Weights of a small GPT-style language model, trained from scratch on English Wikipedia: RMSNorm before and after each block, tied embeddings.
Each number is 500 + 50 x the weight over its row's rms, rounded and kept within 0 to 999. Layers, rows and columns count from 0. Numbers have three digits each. The size before them is the row's rms in percent of the matrix's.

# layer 3 attention output (transposed), 192x192, rms 0.192, rows 101-127, columns 0-95
099:508580441523503450541566469559604542502432589535492481541424525551470541587477507527580472546434453430596528493427513521501486471477502578374566585458436548469502511484458518512582519490513464455491518379502551469441597541575477430475443541614540466475517504465478454520457471460526564495
101:476597409539444419462450485469426496530522533473467494515493394536544474511472491615424520527572463488443548479461536508457397458448503506478519612564615521504411437461585350469434463438482507514562478497482550540506570602474504499516508482540504445451481449533501492471436485485482485485
101:506457463505536431533477535472381512565524437530473602477565473491448484510357524452414442504470523493479544525580525573513403458537545528530465546448441492421461467528495561501582566508532509442562384503512565460518460484412440517552616432485523477527452501430535507430546460576460535454
108:463564500521547489483506474360448402429571490561462492435456429525476522462476516440448495496460527456425514390553448505435437508582568395485499447531493493476491493543399586494552529452589563496464482477488475520527563585412483461469504497392496496558579511539784474451500493514545494442
096:444528515474599531475534473484584490489536540466593552489544463493475466563485460494472543564527491561447452502486481539565456450534528559514529562534575444511385616476540455402489548522432487449507450476440620499499486445576429549444411483527421436523548500480466547498493491571446504459
102:466488529424533526514547512496520528471455578473427586568543485399426474499516594496479584449480459433487554626478474533444456575520524457624569514466435490522503443506508517538491457510542455466457475490489558510538541487482422521451481502621517441522487502515467449576462417573479470481
106:587483437525476565533482489478514443545580445537595574462447459584540441519485522432490563514561456463495439486610418483577357477546524469485543450504465534487486528403486531460374593438516493516529568624454491546527478516457501472518532504437531489573431544504430513533549588527402477457
103:476524502512530439481524507461544564468550540413541418516562513555537560555633611519494505513482548573505439529464589482463493494627447508468380514550450533514563473475508531508531420544482515438577451479529427456393444507390494483481477594522535584518524464510480516485465506442499499472
098:517446547557497569412408492460463502577501450508454542454422521453524473529507461533521440485556441466523504584604500553514547437571430583479518605526422514453497472595455512607532506580523442488477417550491442449536438540423516401445560532468447495523436555574563588516448479513530537399
101:503551519490496441543441561489532447474449497572450473583554441444490515561432467520561501499485482470544578575502444419476517483531497574439445494464518566525515512533480531567468529387436520395505444510561498509517456537510415467505557515564556513457523473569478500507527550486411456543
110:469525558469578479496490468489458484497397502464461465498485451434546563407501454442455509384583494460539488425525503427557461495481518432492463491413407458554528542503499534501539504545427540491486544522544499488554447563441544509473518326472488531444516425502643514574453526561413498472
103:467422534501458619465471599560500494592529449423421421516472481592446536492532587452576507560519494455518506453479486450466409492517507478451591522443453509445505557457474553446489441475493465562533447508484508478574540576437550515464468509511532465458433610477415493498552469578498531620
102:479467532497465482516504501480411450515615578497482522499486529525541508489535536558476482430587487474475525482538501518510514549492518506522556492436426494545618522510570431546466467504519499553460507505478472551514539400417530564433610413446544515512492541559563544653533537532464471569
105:417508412482549513517432528468483458507529455496549475534509526533478461498521483564519528583415494509542551569546493493549528520480550547479446469535503552420592592455539526421539449586394532479576486519535476530519496576487542478605483428519469482479432537475420531607591550527460562492
112:474544555481519499557560492467368460564416433485463541492511473421586419503541405411507498572516443542348477500464511470458531523473498504502464393425552544476503521468453467454415532509463456460450606540518584438570554457429459448467493515527574510445542518514562571517590485511557501504
097:524531433480488477460527507508488450425422552505582410577470472500429522540500478478487547467559557422353494478544480556523543449545442433498500442536569613539536534520519471494393517494558451544448511506455489539540594517611480461483411552570523487460516528454556509556541528498500500550
098:471514413500614561531427458477405465569572545497461526523563484530518570497506422483526651520441521444488541551432430478481539579434486540661489503525528520426521449562455451475569450516519539461479538445505441480505547496496520501519556553551468486533481475493364465399519465481553487538
105:556482539525417566562486507488486535585449577443527445537544580557578483555557564551475474560503516494526482397581598556531468520517534541461512571540468576428523478481535503606580468446459536492485409534533537496546548515510523538473463540418473387496451507519490450472499555504514553568
103:497561449514506614576546522423465477615504426549384551487498459527511471492509483456421488466555464548520391440500502455398439509461483527568508427496442586461509488531588520531587473412570515595503499557493479515559463504429510584604550558521442453499469468397375416571448503520511549495
097:513480512506497575474488677558485454582514454513530575450517455552444482488503524540570500517555487588482501503534481494451449495531442564367534485521492489422475422524542485596635522452462536499567543454574431507469471546489415422426617584460447484512432537519349537582492485455548541531
108:576510509504438550502498487553532535524404502530481500520454520460519440400469473534552532524572531514519467523498537456529433499558410514585617552514561537473506545526467537555480514635471605576525540553478540533566466515550458533455500396528510483497522563557487479399525504438474510571
098:503461517557470461463512489574572466456531534520531475533556524406635593542484492547521508543484446515561522452483439503510547525421537474544507470549578617464668472536459443499531523441571463505581519516537484519570434483471442505419452438613422546558498480424531468486491403577523488534
104:550474574520499466501534484419550501559454435558431547505502535469534462522570533534592505517445462538492503425523567479419445477491539533510556592505537414475543550524494466523499571479459476514540466537469539519498482485598602570574418530566539370479480515539461504545498485567463497473
122:405523390447527545540539458518454504424479517473509400492579582538490471386491485530474482560409485508448458421491447541492498518535488510524537505479488551469512544571524508535524421478441463405436542389519437529493502506476425540494530506518452526614624446430508490496505465616465544431
113:547474524537558489508451459456518435504534477458459552505512475413465469527461523429506482479571489455629500419475428418492491454404454537522566521422377470514422467450445539519488581509512548438393514423550455477509525521470539474431464507562521600516498498610509442464485510472426461486
103:526549553375519472564490505524539548478500525548474448543477535570460522540558478491566486430430520553419493519540428546516486478462476503435432467438412342503455440549557431515512570499522485511456567463534461484624400521536563485566472476518481490494503583525503547448515538435526477534
102:560466533460481485525520578447506494451419510529619582470432483532521496480477511490520442403556458482490516549559519507548486464529528413472463512431456452449425547383550600443482521498579539565511517479448482525443456441528502499423474428518466516512488460524668553428548482580513522357
# layer 3 attention value, 192x192, rms 0.138, rows 102-127, columns 0-95
083:423407505432576531599526566566573482498491512580421400460518516516519502532537487423529502512473564518531455616569528453485700504539556543496498515542471531431597507583522542519507525578425494499455481546417474442530385478493473404552450522474462553561560570485529396475533464627527482556
080:518468514552339497604530514517563462558455569446584399453554470542509440473569524559500554510534517356590440461539456486460494482408444504498512526588556537515503587530542464530426395521496433455477558546522501539515498517601596521468408577551432528445488517529523473513455559458464517461
093:459494446478417523614490500452447565513435584400466515564522538449484489470556473454552529500510477558575559639471572533477536480442537460553567469538582459470497581458467462449469444516422452502560509438447522573470439361484484551446507477491507428490390440390483532556570520413478530538
082:434499398504494509517412561568386543541479592524426412517489473581497577436521496473571489439485512524498529568520470425472513545444505502491486442544393555432579404445498442605545472539617535538476522453556451529486555475471557469542516465496536507471509536488489406562533545359572518585
089:502491381508488458474411488517507495396549383592510363518416467563503469515530428488461462527489475443554470483495507461410562445480438526436531540532574477509431494451495450544477438506495560575483466481438552406446485556548608535589445511495447582475554479489506513448596491469534430534
091:449539531464508473493498491492451556514449559422452495557599496404505567538461500575491441568521548543525487512424536546451603488428500566476500512496508521580544433548513448520625427492399512482513474399491478462488534418566481557460411548550506489466511467432522504467504519514512504583
088:490482542480504565507538478541502449544458448577538531547494551389420511470384461484492469501596475473570637507568415449432517466492551516484513530453531413432498500521436471546545497485506529576422497455446521434589525598512395520450534468457503439517515514494500475472558501546478488495
077:536538495414432477548563535498531508461488407436530506522575477547502476452525531421463462513589510525576529397491570473451491565440518491508434444449506507485560482543553468405463538377387501457519604469436515499428500475594490541500423423542515488574542439435554428551521528383460572593
087:465420430587518516515508478465515534518534426515457474477481549597537499397496536474435504555518459575505420474516493500515548534489483428524563508534509456437510483483502577456518454578617472600480514521542536511492595499504521413497398564479480527485549503470511512469457370505556490499
102:520516538580467472512533497441442542522594618453513531442540510580414468579609512488534470470486506667550570488435537532483444455488437456524534524532583496483440537467478431522485532392506528550486480446463514566393425362478583518481549537407392476565508509485541452472522501463566554532
085:485595397469556480547524457458499444494479610538627517502472586437504574467446419572486516537404453474399506479490521506530584592428554561466461576489480526574590480531583552514526563523469505481467499464462513531412562462539449509549553553497577537550567426500604554513542528507461437472
091:512535583511471404444511417414536551438475529460508541425477464486495501488645503456500474498565554525523479479461546561534475481501443539535410518510626522511453585455402528442464589476431512438538581488463460456494397470517511512537460504470402474563449420430502444412494562429541515414
090:538549466516495626491500440541542507543465535486452515499506466471396454513449532509553576527469523462414484466467544441503495452546512501470530525513517452472468426573500491532630515488572460446462519499540490362539576479525442546504525671488525535492534456513547436500442425543507534505
099:520496487511589536492372502418563539452525555484469483486484485581460524488496553496516559442422514500490526607545411535522500449483516415474577553609490501457457542475479450485554492468492555554571501517485423615397426478553505516499395445461391451519467494494462491541465448502546527564
077:490436511530529570562430505474507439430495472477397544465564475524522498429462527460470559475412487549470501572424471492518465524519533494477554498537493426446489447489494494466572555426464551455544553458531622498465429514474501549492601467405494579527564468514445519439470382530518446466
088:517473455501476499495475564529592532489457492587543410516462494453474511538399565537520551528449454484499438550516505535566523437589567461420556520523420505572435394530586477500452448522522491556497466496494585443554452672519394420468407520493618517453504553468567504566494473577467470509
084:430516459484476455492519473495526445473555454500539496472482480448377549401472464511583532575529464487478479505498432432551604529459530482554475505404578494490603502444553555381562489539529435480544514536494479478503528505547438414447618466564585588496537503512548510528551420522469458560
084:535409464442479426413475471585535555512529478507559442513474543527523495467464460601504518635465530364535552524563513473524580466493523565434525600461468458564505457627480513505529428624462480445564435437521520409507531478613458497404468460511509436551453499514522516407507550554435494524
090:404601446432482463454512474497508525515514505529596463554550509491558480535353490558474559618498435470452469472461486491541468536450622506557449559493486536551642491454422603458486557454587478552448546558480545452533518508485480555531478412489585492516503453541520558453445467587441499480
090:506421472531509421498432535407504473441497434481463431435480450556552558555558531494462419511428423445555498504536552542486517517430525503532379460411466505631520469571578414501528586384573452537501543454503467521541482473516584483545480501541505492512443503495531580546552625513512517514
080:552446484439461506531455474424453429504482478639431527509413450590395456441569582474431542491510536405488491562541548499529500500573428504506558513452434433545388500530553572440427471489452511484466562515510558464502560558502582526557471492489517494509575510502421530530548461453427499453
082:469458417536521528513534452564573563408496474472541545395567446436496557427380462551467436573518559445500511569550472505517521500458457512522456389551449526467417489594576510466521442560562534499544468458581475439506479597445481500526578461385488568494493453479381481447429559491515540525
106:506496509534524532428455496524507530598514514535513513502434492512467492558467538525484556508511457473528505591519413549546423477416490455496514496589512443483446485424555515566567464530554472498622458522531489463491539469536571427468466583442581496468413494539554500516485495422497439548
097:427506574538495402472575555485468552489529528578477515480538456587537458459540474591435498531497486624504460516534520508476568562515531384535594441555563508463549517577493441570431492393582477613603448529483588595503464547552537550614534498538547435488488464430424532489462505546510528542
085:532442455569570530552514475514459477502463496446499561467515446444591502550560509432445522511525530460530451397451577473450506516578495542499570517491548590518568468483446556492460458452510502558481394525491563560437558451465532578507546428502513509525539403518491460462451504565539432419
087:485548514561538510513540460509487519507586534437397457496500450437488521543598494450446435496496505551600531486446494511457462459508475488597520412552566483531534566492365395573519538514489531464476478489564488442468465460490520519525533457469445420514467546476493418482507534395480496503
# layer 3 attention query, 192x192, rms 0.109, rows 128-173, columns 0-95
107:528546470442526503487496522504473520536507429530553492393453475578504526489539463493490456492461391563470502473451577538664428406501511420491437554532437585481412501523481532487391495458463437492591510611469516525609538479511596550530514442538522419598468483382532473463539516501449515442
107:511609497478563483518589531498449513559529546491577526548548477501487552443466415516554402550445537473483506569543514569479527440519576435515462470457410499462411474473436535533452577390467447520503480495465471511481526542504540534571455563547526471457507502459458461499539557462503468475
108:472561485447543514501551544495495541471574530623373481441475436550494410519551562521483509517605579490516511514481483469537420440556479508545519516518540460475450532493488563548509519443515474493411414540523470446560475493560519434575461575437489414411442511490526488523473398405419459518
104:493489584521501421535541511550506550509484487533505430567525542501484501459487530449500471512451596512547557545456657486431483505460592485538537534476536471545485476449528420447457518454466488565498526524447388422535486582553451529551465493537515428383519516427497521514405472459530424519
096:532509437503456498486448490490552515449453513505509505539589487425537577546521534535449488415456502587446470508485437471544511548435521498484538422450489429490502607559501571557466452538501544552535557514508541426506533444435457640466520394477505423520497453443493509440514471484519482530
110:571547533423517450523517450485546602397475490515545476507526461457599549565536570541502463576553431500491492412433478487485478511460406459486410506439507481532493591650506521516496512481550573531539410518474473563450538450435442489482539514607452478530531481572490487483569484497495538596
095:411468583538365513529593550471485409466513536500446504453518536526501361563425516561540563534502462560472469413410521530503549524519562466505519415499531520555581432519506520498427456483557448541440555509538489445462530565451452458453462562487530456524548559479635534564488501447531461524
095:508528447536466525499478464499482493468563529555435477409461508515600496460480454402395504524421573464483590393599603475553503547527576449539446481452483500522523507480470457438568510460472511480591500558406518561582525548498462597443542456565521510508439454400531466578528471534558432401
106:540508491511414511518525459411499444500523497536554576447492493579454508439589469535576492575456489454476522487449530548544510448522510558422509575524569498429550460508464569477424449484516505508556500588433491526498436515449485411478507430433415464501504508568466433414569480444565522547
100:452503528518528470500540546587462448614543558554445546430575494465518458474526508414464582471468548412544523541458508550493518519518522523534460471496434446498453497533455452527551569439449405500519561521483513445598493578354496436452551499453485524428457522508474458531499542500456524560
112:489505509526486505627482434451465426496519568492462494426528480430488454565529528516487560527601472495530478444428560506519517476514565554609567481574542533566516433452554456399534423565446402452516507505553433494461496479442492522517418522561491487497467478473479516474540465590546548497
089:519487462439431432532472438580527559500497610437455487528540530541525524475521573508509493432397594470432579460424517505471461444459527602409487554413545537466537504518525491488532473612482569506497477502510464508394464514502551574491540406534494519493500522551493462532530527489505518484
103:519529517479439555543425494482483559487516504532431429459480551494399502493503583439565473537510547592584488468419486465457416508494494549544509524456462543630442496501520527520487466582550545465446630537547425502523546484496536456510447427558510539447605508466475527517541534426509554559
103:373499521557468476444493479473497484435553499510549523474554451438562528492534449535569468559599460409632509549610520498466540491523436407483442566547409534495480537494452461566478557516504606559469417402486393494513584536517447521496527536428486468473544513649572479469434523488472586522
090:465513508452496583566537511459462488416489555524506570594581563496432488531566548502496504496463603477580477471567596523514427485562538508477471423484497484523566593577426470509485430506442500500497408587554502531460474546438533457529469500636521479423580423498456596537485455422437476569
110:539514415384532472532450606558563519590549424620439456480472504469498531426495495509453506491489454431505470575489588512484495536512440428533548442486538536542533516536570536608535474482581431425480459559508482465550515521543533556464532500561429581564553526443450475443569450526532449447
083:586516533459506387498480573583465507625499477539465504560433535586561507484534503504470483518493526482450500471408474580477579420477409545484479494510566500549528458469450549532474482493596459556539547449455487523539457493452510555626484475524540505522518594460527392516514420510586452433
094:545515462516600414526466502460513507441583429527539514405473482512498471597426479503430504483421476491513541567504561474501492482590461409475541512505497422516456483528525557433548435382525447495425433561509563442562426505553476411466458423506557431500534494514535546473497433564401542534
110:496468476507480451505539483445500532538566401488532510519420482453551511522570442511473481504463512465382567415545519493570378559498534532485491447484543490520498480437579442499540411565494593514525496519567594544563520508497581460516490497431524505519576492428518597508467424525528583546
105:544544503533519513469532442534557504453576451557561514532379551563546553502494508430468569563568482527487490524529485512517535453588422588517473574460446428457446496461381432502447552492557492618489428543482505575486458608400500503509476532443509500507390430483569554499510562441484568509
101:512543382443541497506425495508474559494554399586544505567470455480475435446476488415468477453518467474444484446507472467576535545491459483421532507531481491476438496600423535511481540494431569471441550511564451536445439540503480612357479532534458561479447483555514475375546584579524477472
101:470553537473503463449442459514498542514446477459492508558490482346543462512517492526567418396498513435505411468567493526476444533443403513485506477491561487537513592400409504426411597560421507486378570502453531478492498547427520519499406560530468401502483398549567467543556605497388452494
101:525523460537484478433457358419488425499528439446492576486518431489540538433445472506520453535582512531491569481450467601515513372567553537504497520547490495505454538502555499595464497426498569497579440501462498537470578537493433519519484520512508465535518518487498510550471521493429524557
114:451583489512435508490480540479420505555505542554408538477376477522543444590513526449514526491426530528499469557526525547478464516461507527431538436420593571559424547466450447512530506546382523536636544549414589492423495488512512460593407525424517559460548439460540501539564554517558508424
109:491549485613571600444447511443564423420574508503478569466524463489464506457521527546471459520429427431479524494475476489544454452475548517524531501575475496441409518547590550477513509557539548504472457474657547528565477577482461597425451498512562421395531473468456489464612519438580537498
105:556544491490504497495516473491559591541479482529588466498451515537527446480467607486499457445499500506500411495635473504542494427464441509459473468510445512497478513508529564567545450569542529599524571601521392499468480578476517486502531403515427574475556428499536512473552446502520509528
107:494665574610523519513464412481411540492538510488406473492534536452538496520458475473483463475454506378490534480526407643563488400506520575485508475481451471595562446512523518508469492483436553497518470461481513476577553496588531528470393458500594526505563453575527524443478545418471485432
113:487527530540507435456466493442450580429548506452465491534485428471495443470474492506512588564518486477502507509513571504513512598486507483448424453469476552498557476641476498412418446455494461463530471571492476516457549487535520438558468434607485633455509443385530456516500477415555577491
109:497524473430428428520451498570511525529464399470404548452593479514541507502448460511487438508420566552506444513493560541520551497405544523516494499417536509531501477430468444465492523513442512481547491529355616500396417546557399396496533494500507609423564491422524475500566544410562448522
105:621588500467458563486481455511490486471512460473625514457507458602525505503482471564457540535462546459495618476349484467449475498408595442462537478520471454543602586482511494493453474522558518532459529603510559494513442509518527413530534474551460515535486545476495542555479545461471411581
105:484437495558477550533484514491486466526587566552520476614457495470561507576515576513522534516467491439433453525494445421478336467473499538521443537520408506447557608488421431477516489601585640432522486540488542436485511503502518469484537487485484485516533571519479449490474468410375496490
102:487594542454563584526460544509509543418550540499532538474471515582513524432418420504523574431517531495526534516467397500529438494539466482492527465574511575562492563540447482585560440527538581455498455454552514561507524480490473563568501507496548433500379464468461571451477608566497528457
105:567549558497513589545572487536536402587525450537415532522491522531566412601555439491465496514430518567550517543441498461505441485507570593454394454551520500473613436530459444492549534504509509472454434569497445473484479448579554426523551498548544421504530416463541540524506473455491473478
097:609480488466496492437550529529539444479537501456509502584519467462514587525573543503501464481406534471459545517461454460489528503524426475407556556502523510548515538431556525480565413488532590560527470491512472516520602513528488523525524402582493468512512553571430503506400401488411375513
107:503493519516511557408491493487518563439468505502582556574449399402482522469485438416483489437532485452402519602588474508557516420491475542499543546526503422508370489424503517513568511502533569533609444536554527461465466450499401533445406510403569621471458516558537579488532536462491482439
098:496564532534528434513473461573455509509489468480574500552504566430492508524413477544521513582556438419441507505499540506458558516441509585559587569471536532571535439496561556493542419475522489563515564419472490530464491429447473622456491391410412462546476465499450507468384525552548605553
095:477546496460571471462523450480442462474516554564574467462442557310566513560540485568501572574429520398483532487484464494535506538408532529497520544574514543493547501589577528566533421487486468504525388475486534522663502510458472528516545502536467489534540539508498453555564450599525563512
105:579454500649529511560477533509545459430506481528505503529522467524484543492574456434528431449491512436474485544520504460472540590504453461536540527552467541431417497532506501471545536414572475480533498457660400548490511520434573544552452592488576534577449477637485455567554452581515377489
102:555491465466502515420504540508519561556459384561503493550487550542535490547437490479466484431556574427457481532472576567450517415515480489482485568529499553591559504394408506436432536571515480460477519609402548355458519487520510409519463541439506522435490543527527501493553486373496470537
108:500400440469463539496554434486516507553544423497530566581481571622510417497563497447540520512566537520456469521448564458487530584598478485533507486499581459537559573518549530486440382573492550506472461537527546474532500510537532462532477469465438441587492501438515530503485549557480483481
091:533559570474536475523530482486513467509443403467547511421489464443484435415498448409556472418611476494502469603503498506552506600457451440481471492452447458545381423563516522537440504474533454520495484456523495460451432490481548558560522548524539535551500599492567567434500548417494458501
108:539522489538548446485502447539409453508577465475554476531445469579568522458469456482533515582555531446491510541474550513478530452477477516526443562455369474464515479461409552368474431444454470421548458601438544443558430545503438531490447385457395525487507476497517514407584414503625482495
101:571593452493451466501488532448440553483450473484481465563527514475541410466540522477546523526571435573555437590540569556492493518584467459624441566419456538555516481473571532440517418379502457430470570522422427527510452515451566461475500438543540599463567546485559512570550493476473505568
095:541430441466377527456498440431527416460529524474448499450451570417596481522554548428527468529477435585508460459505488536540513405490484407545492475521528520553614470500529476489544408479536524519531484493498408537535596523479499500503510552531527472499454499499461518560565588626516558554
104:454426563466524513473521533557594480523551573523381577498473529551489457508429441489535577493562491353496656579472407544492574487534527522507588451558489467395458538500505531501539569491499514534530454525476527485496456497489487536448471512503527476494486554511485519487538513435541468445
103:470567429546460489525524512504516494490531476555469463489524460500537495405446483465575583554519445537510365508535426498553520516437537592516501579482532588412437581530424601440513469457479528512615542494448454518444538429546449520414417599565440563455543444449445486444429464491423451478
# layer 3 attention key, 192x192, rms 0.113, rows 128-173, columns 0-95
088:490448473527434499561524516532510597605474488533441490591536453469465446436465529495604611545512540560581508490446558524480538525515441537484463512524601523542493485542449425449459516468514493485522499500559484494486474472555408388529525481417456574486543481515466547494409482501556484585
096:502417536471442552478392550503520482512541511356498508554472403499441551496491474474430474510567516481513514375447507430528526509446548484489462450548586459473492559493510477547532466498497607596525472440448434419486547435513503550577569453484492476391473573435464482446517467581561514502
096:595378469461496517542444513531495609541556499474541572522494441537499520505390583458492500465452479498616436419517483490467414415510582580431447423470564525469542411527569481571541510488582534500462512461616427531491615554478559493491483436607500456478476516469558481505473524578485599427
105:470536541426536469466474505395550437419495524520470467597484379477525565540433439515452444432496563439419509515509453491591503448537492426547484502544475420535481546480496496493552593566516640544588478416525434457552561619447530435523506494427567441417416466490558423469543594513489546522
083:409485487559532465417460618595508455542492452572485433518557547593498454483543499559536485587471507468520528458451517574537546560532403426489554478467462498466537528453459439513426506438479470532425474541524601541364535439510518535510474556496549519498504535498377589445444524370565520550
101:522459489505518564495425495533551469461503525571518545500526457517509537373371559439510545472495507513473522525610457559506503507502513507491534496552532482447577430512421555526535486559511516474505528523536449484461491417548466546419367515396414526504456563418489629544533474458453504481
090:563390591482494554494454548470474614480445548421434524483548513515611570541580577320467475431524582496479471459501559515480530481528538530429529462459523498488541421593510456526513485553466583452519488496477500464457578433504582514494464509434543517449506502500522494530501444513566412479
091:592564488599501532470529502563557512441423338409495465476525489491436542495524558540472467621559439493587485599483501553480553493456475447515457513468507625565481531558508516520468540488592423485483574554473536449613514404536527451507531551510440480432534625477511586546556539506535465521
103:519559392456487560489468459428538428571523445408529491488484529565437362576508549486570490529442432505457516462624409498517466469540547578520499491460513517500476573452475588469469514502480574522511452434354461485576552486518500519540494525492500444542513452561533530500452528519457572439
103:534541486503458479511497524523560527589518489552425576624425436480509446549519604553464485434434501484543464445432504380492421515532535473546460450448555454616509529456467492457459534490523567456503534505604483415456548606527513518566543550545579556528546528505593494576477540521507540563
100:516332573534533489476506458559542519536464432500553568517493375505538513474525552509478513491591463541603526501558508515441530589508509604448538533639494535501515460494523516464454474594493581503431454443531399464449538536454564463488471540649478564501596430541548523453479459475483541473
101:567422549593408447512522483529509478638511469556520507367507550516498494520529416538534506459558544528510504491577498422472529507508492459422502506540367490571493605477464530523508511538490424507447561459465479565583413513509467420507486517535480508592565516566579441519531621402460522510
103:499370479574520411468573565468423504511547517445472515529506442478630428483499533451387463563522492496487405516573537545570517362563522419515415440601514512537568388482434537478462516498524520525476457488494462564535496440526541529496422611477486506548525521518522538524460417556539510467
102:494482486525339504537521450427423586462496551446462537438553467515488539464517412570456626548495467578515542491432566507533527463473475586543541529480434375496424475551436551408535429493474477473495456445619541465491475460483500531555459474609512465477497550506571598480475497534501498481
111:588502495621435494489515447573531575527519537470471575398462392551623514508455557437477466591573520591483519483527474528494494447529515434417467499404447507466558403466512498493484484509561534504515562487487524494481537562578467471485469611465531516533459508546570535462534438409526585448
106:490581557517570552473493559526486485417536534387528477494449494508523519443454541504505489513418450562573550410450435443565531477580494520481470530433464435541540416490473483487463563449567508514440490525530556550472462466501514472416513522570616562446546455465462474564502493461554490525
107:569548430500478500487523465573526560547584487548525519400510513459532484521484519520558528598405548438485520549508367588489504493492470491473434461563449499521537467502504558561580426575485567510511474550430490481505470530486469419457553582511467522560488441430506497495686514487486491440
102:542512484512427426473527438551603432572509579599443531495495554499493547422484469449504531576540516556609482509512514495534506457542506499485444554518436541432594403598477538545526481295553457464527595503522496501455468556503462429508541538531551372514470444503469530547557449533535448477
107:501469530591558566487535499442449473546488495539515479499533578564495493579456515476489482505477514430501466504561568521437391606362581465531483510491429403433488535396398517476455472425479425511476538510484558536584484610518502466546560580460460475514499495500455548510458426423532507540
106:504535479527514513476479524501575611415588527471441484503566531533493492492504478569379421597490548430529504528521530450536471451503571420458481507477569446551517571412539495521520374444514551643586441477494520533571521545530444430437438591463500485435510452558593520483577479491487485590
095:453503515536486550524492515507513487451444504469443592390571514407423410539531456484497538458481476581474495529553487511535489539423475448633502482458392465488601492471456485528424420522506474554558552514467471562520483449510535571545545525470572505510557414490502565494489484560500457554
097:565505467466489501560605512574513426556544477591461570456506458419465531529481423403512603546496536561476538458476503538483404518584512465490503390501560498514472468450482500482422460560566516654432485481469584524535487479580467511478437512475459477538447519505516442449449472514524492415
100:567494504407558497548493580479426450487477440528539474560451529571492544505534544610462515495563549396494468462462607447544572477529554487509479477472602430524379487515506497494509457435445504550349535420581509502568553518511468547530528463516501431470581477567482434441404601515534504546
107:494530467531550465476507508524502484599557418494508518484460507442492480538458450470412618579444464555459452609497527529515403454472496404552499503540485488489505562416386492403471442568416499508459675539499483437479506575549384461407506518507559517566489484480542464426509500523513519524
110:498526390510540599428517557502455543581508482454531498445584616577493516598533528466517496515568466517462465593501535490446527485488355498539497432563493510444561479480401579514546573423543571620535482538503479559519511522485448445494506470513575551550565487558425569485566416484520520480
103:551489507478430619459502450540486514578463512483592404437521561612527467501507468562492499553401511427495552572471441536448530529496544458525489519569502505526479586475485606554486454509531621556494404466531637484469491545464542496399473550430534466468491550541434483592488564551427495491
100:489477471581475502358467514502491473599622501490555529409543608486586473473487430465483503529519389443422539525505496474516519467430441464454446441476535512492432535439503514581443474469510472517532459388474521513515481485519511520516547469589553509446493602574469452539502515544507485507
101:513517571579549450401509502485476501549484469518541459437426581510475527487505516457415466570487511540464512546484527467464490427402466552479534521534517500505480477567571520409508496522594494470487516421403464457552474487546442531515491551487496499568473486504536435423589458519489480501
091:586485542539433595538441487461440482482502471523437458508503468422540398388525483517454486517473515576537502477550591527485379534463444458477482387478563422578458514486607524554518551544535492431445589470514521450491480577457477517532467505484545536434495520455578469372403471603589474593
101:457511576510483486532512546464512510521431541556493466536503470450525480485439538498477458560566509516476559476573490491412458576530577523532443566590416572419482596479520517493514566417543474560430419341515526513513495566474539472469540535461561562482469521576482548542470534454557555619
101:470541509551564531587496499469456540563491561522533430530489517465528501462520436505537557517397472558605515578531517532553533482520555427494452507522488518467476573479504463497534513401481494458522526524439487471503433447460484482467495370466567361526389551484542510541473556449500565533
099:414539487445417575498523520488656527412499559572522492473471556408537482531531510460546462428493531498492510584448490435496570455520444547596558415533436557516504578582509538460487491459500493600511511544496447564435465491542506526568472521499433557511540469569555581462576483464577360537
097:597478507667483406548561506496491542404562441543510496539568540453502504530397505482520560505551498456456450524433526512511538612505581479516474547431552563557537586470470574458441483438498495524515476595573500409500501403442542447516492576591478526506484546466492555544434564535431533518
083:489564479492557481572559490482440486599499485445604461476571464493471471508394534474592536587432543495512517455489597485468505515490570513486495484500518573419407452517500537529492599419541479567490499546468481449467467478480473505500486558525485478515563530496343477480571568446546516531
095:441473433484464503497479529414513493508592544506537455433513546489578524541470601506519453482392493547508547461483625485479486547549408505451449547549412514505502498424577444528599425548497493524428477486451506545448482540476479490530583519427580453446571497517411394463429408586537569528
122:469487487478416638459526515533515606522516569545479464461584466502532512478444613527431541482501534512575557481459532512442439548574503433505509449506578462420603544550529458582539617551593524481497481586569551491448528513495470479503566504474501632511415524418455485507545510462536446463
096:596421536518446446489553508481575548558524403485431558450569500458439492579463516431544547544504538488503513561439515533536509468640470540514516581424557495547563496511443501538555507470581567490484527545472599405429478527496471422517470528505494567634443471506619472559472461377479394466
105:445524574409527420507480499456490535523533553423426530535515475475454529511457522541437557503549594609454485447561474445542523535532470414456526578452390453573471550409468465437432530461591408566505608559535484492452529529512551490488552556469486466466642472449476514497464466546546407489
104:466477598503481569599533573477397504465505493466562491503529468555493501443512511501485511446437435540473565466512508473452452481482559451386383435493519397469508510476565487635550524497571540523458509472488436470587488504419454445405558521470518413434507511518471478457452530495570459536
104:489564483497482467633499444492570477499504476422554552525459501469560562552500497490480369518456548634453574473529458488543418558485476465436520510498453564562551499432492454520538365627462544544488511550389482472500518410508474514394557430439436542483462478441485463494476443448471461473
102:462528498462597519525383487522411466492471555372468481470530583537540459493459451411489474508443474474494445545482511502542461480489556473498485511612523475456418509363560529494504450577453601483470478478377471578554515501491514511528562459512565441475587505533520529463428494532520504522
097:561430509509593432577601439561461496449497395486553497448484498553513486524462459445520496481513435408557422510495468534561492434507544463534446487522533583396496533432570539575461501439513527489481507406416531536619505527389521456537524572552517501501485453547529498510631484458460559494
103:500473576476537502573430473497522423525456540444434494469413432524514537543525556526458491532551546560476443442558520551490485437476585493539544508464581443439458482574420559467499514417585499458514511428542461503476511487364493487562457514557498527428526552479498485445469557507553508549
093:537449529505529393433521556560543570529421510584475591553573508472537552435529450486525488521542443541434567486518320527407466505510467435532563393461513544474473494555514492465507523518565542522447514516633519471494586505583478542474493513538474450544468519547558487461560456394552519522
105:396601425519531564483478494456503454557525440520475498432484499410506518564471559574543455549502426490482507544549471373529479517464490393538529492555408547446590554517581492529525499521516494525504498520460530577542519428483407491515657458548423470517492510529503455591514442459522558429
102:491550511526563533409564545449467486422374557524534469468500505475396535527518458510489578603513446518501489503522534540460521490527429491554438477480445479460512416465649447567475428516516546481444493467490470516468575521420523552540446417554499501633424463543413478468527503478458520475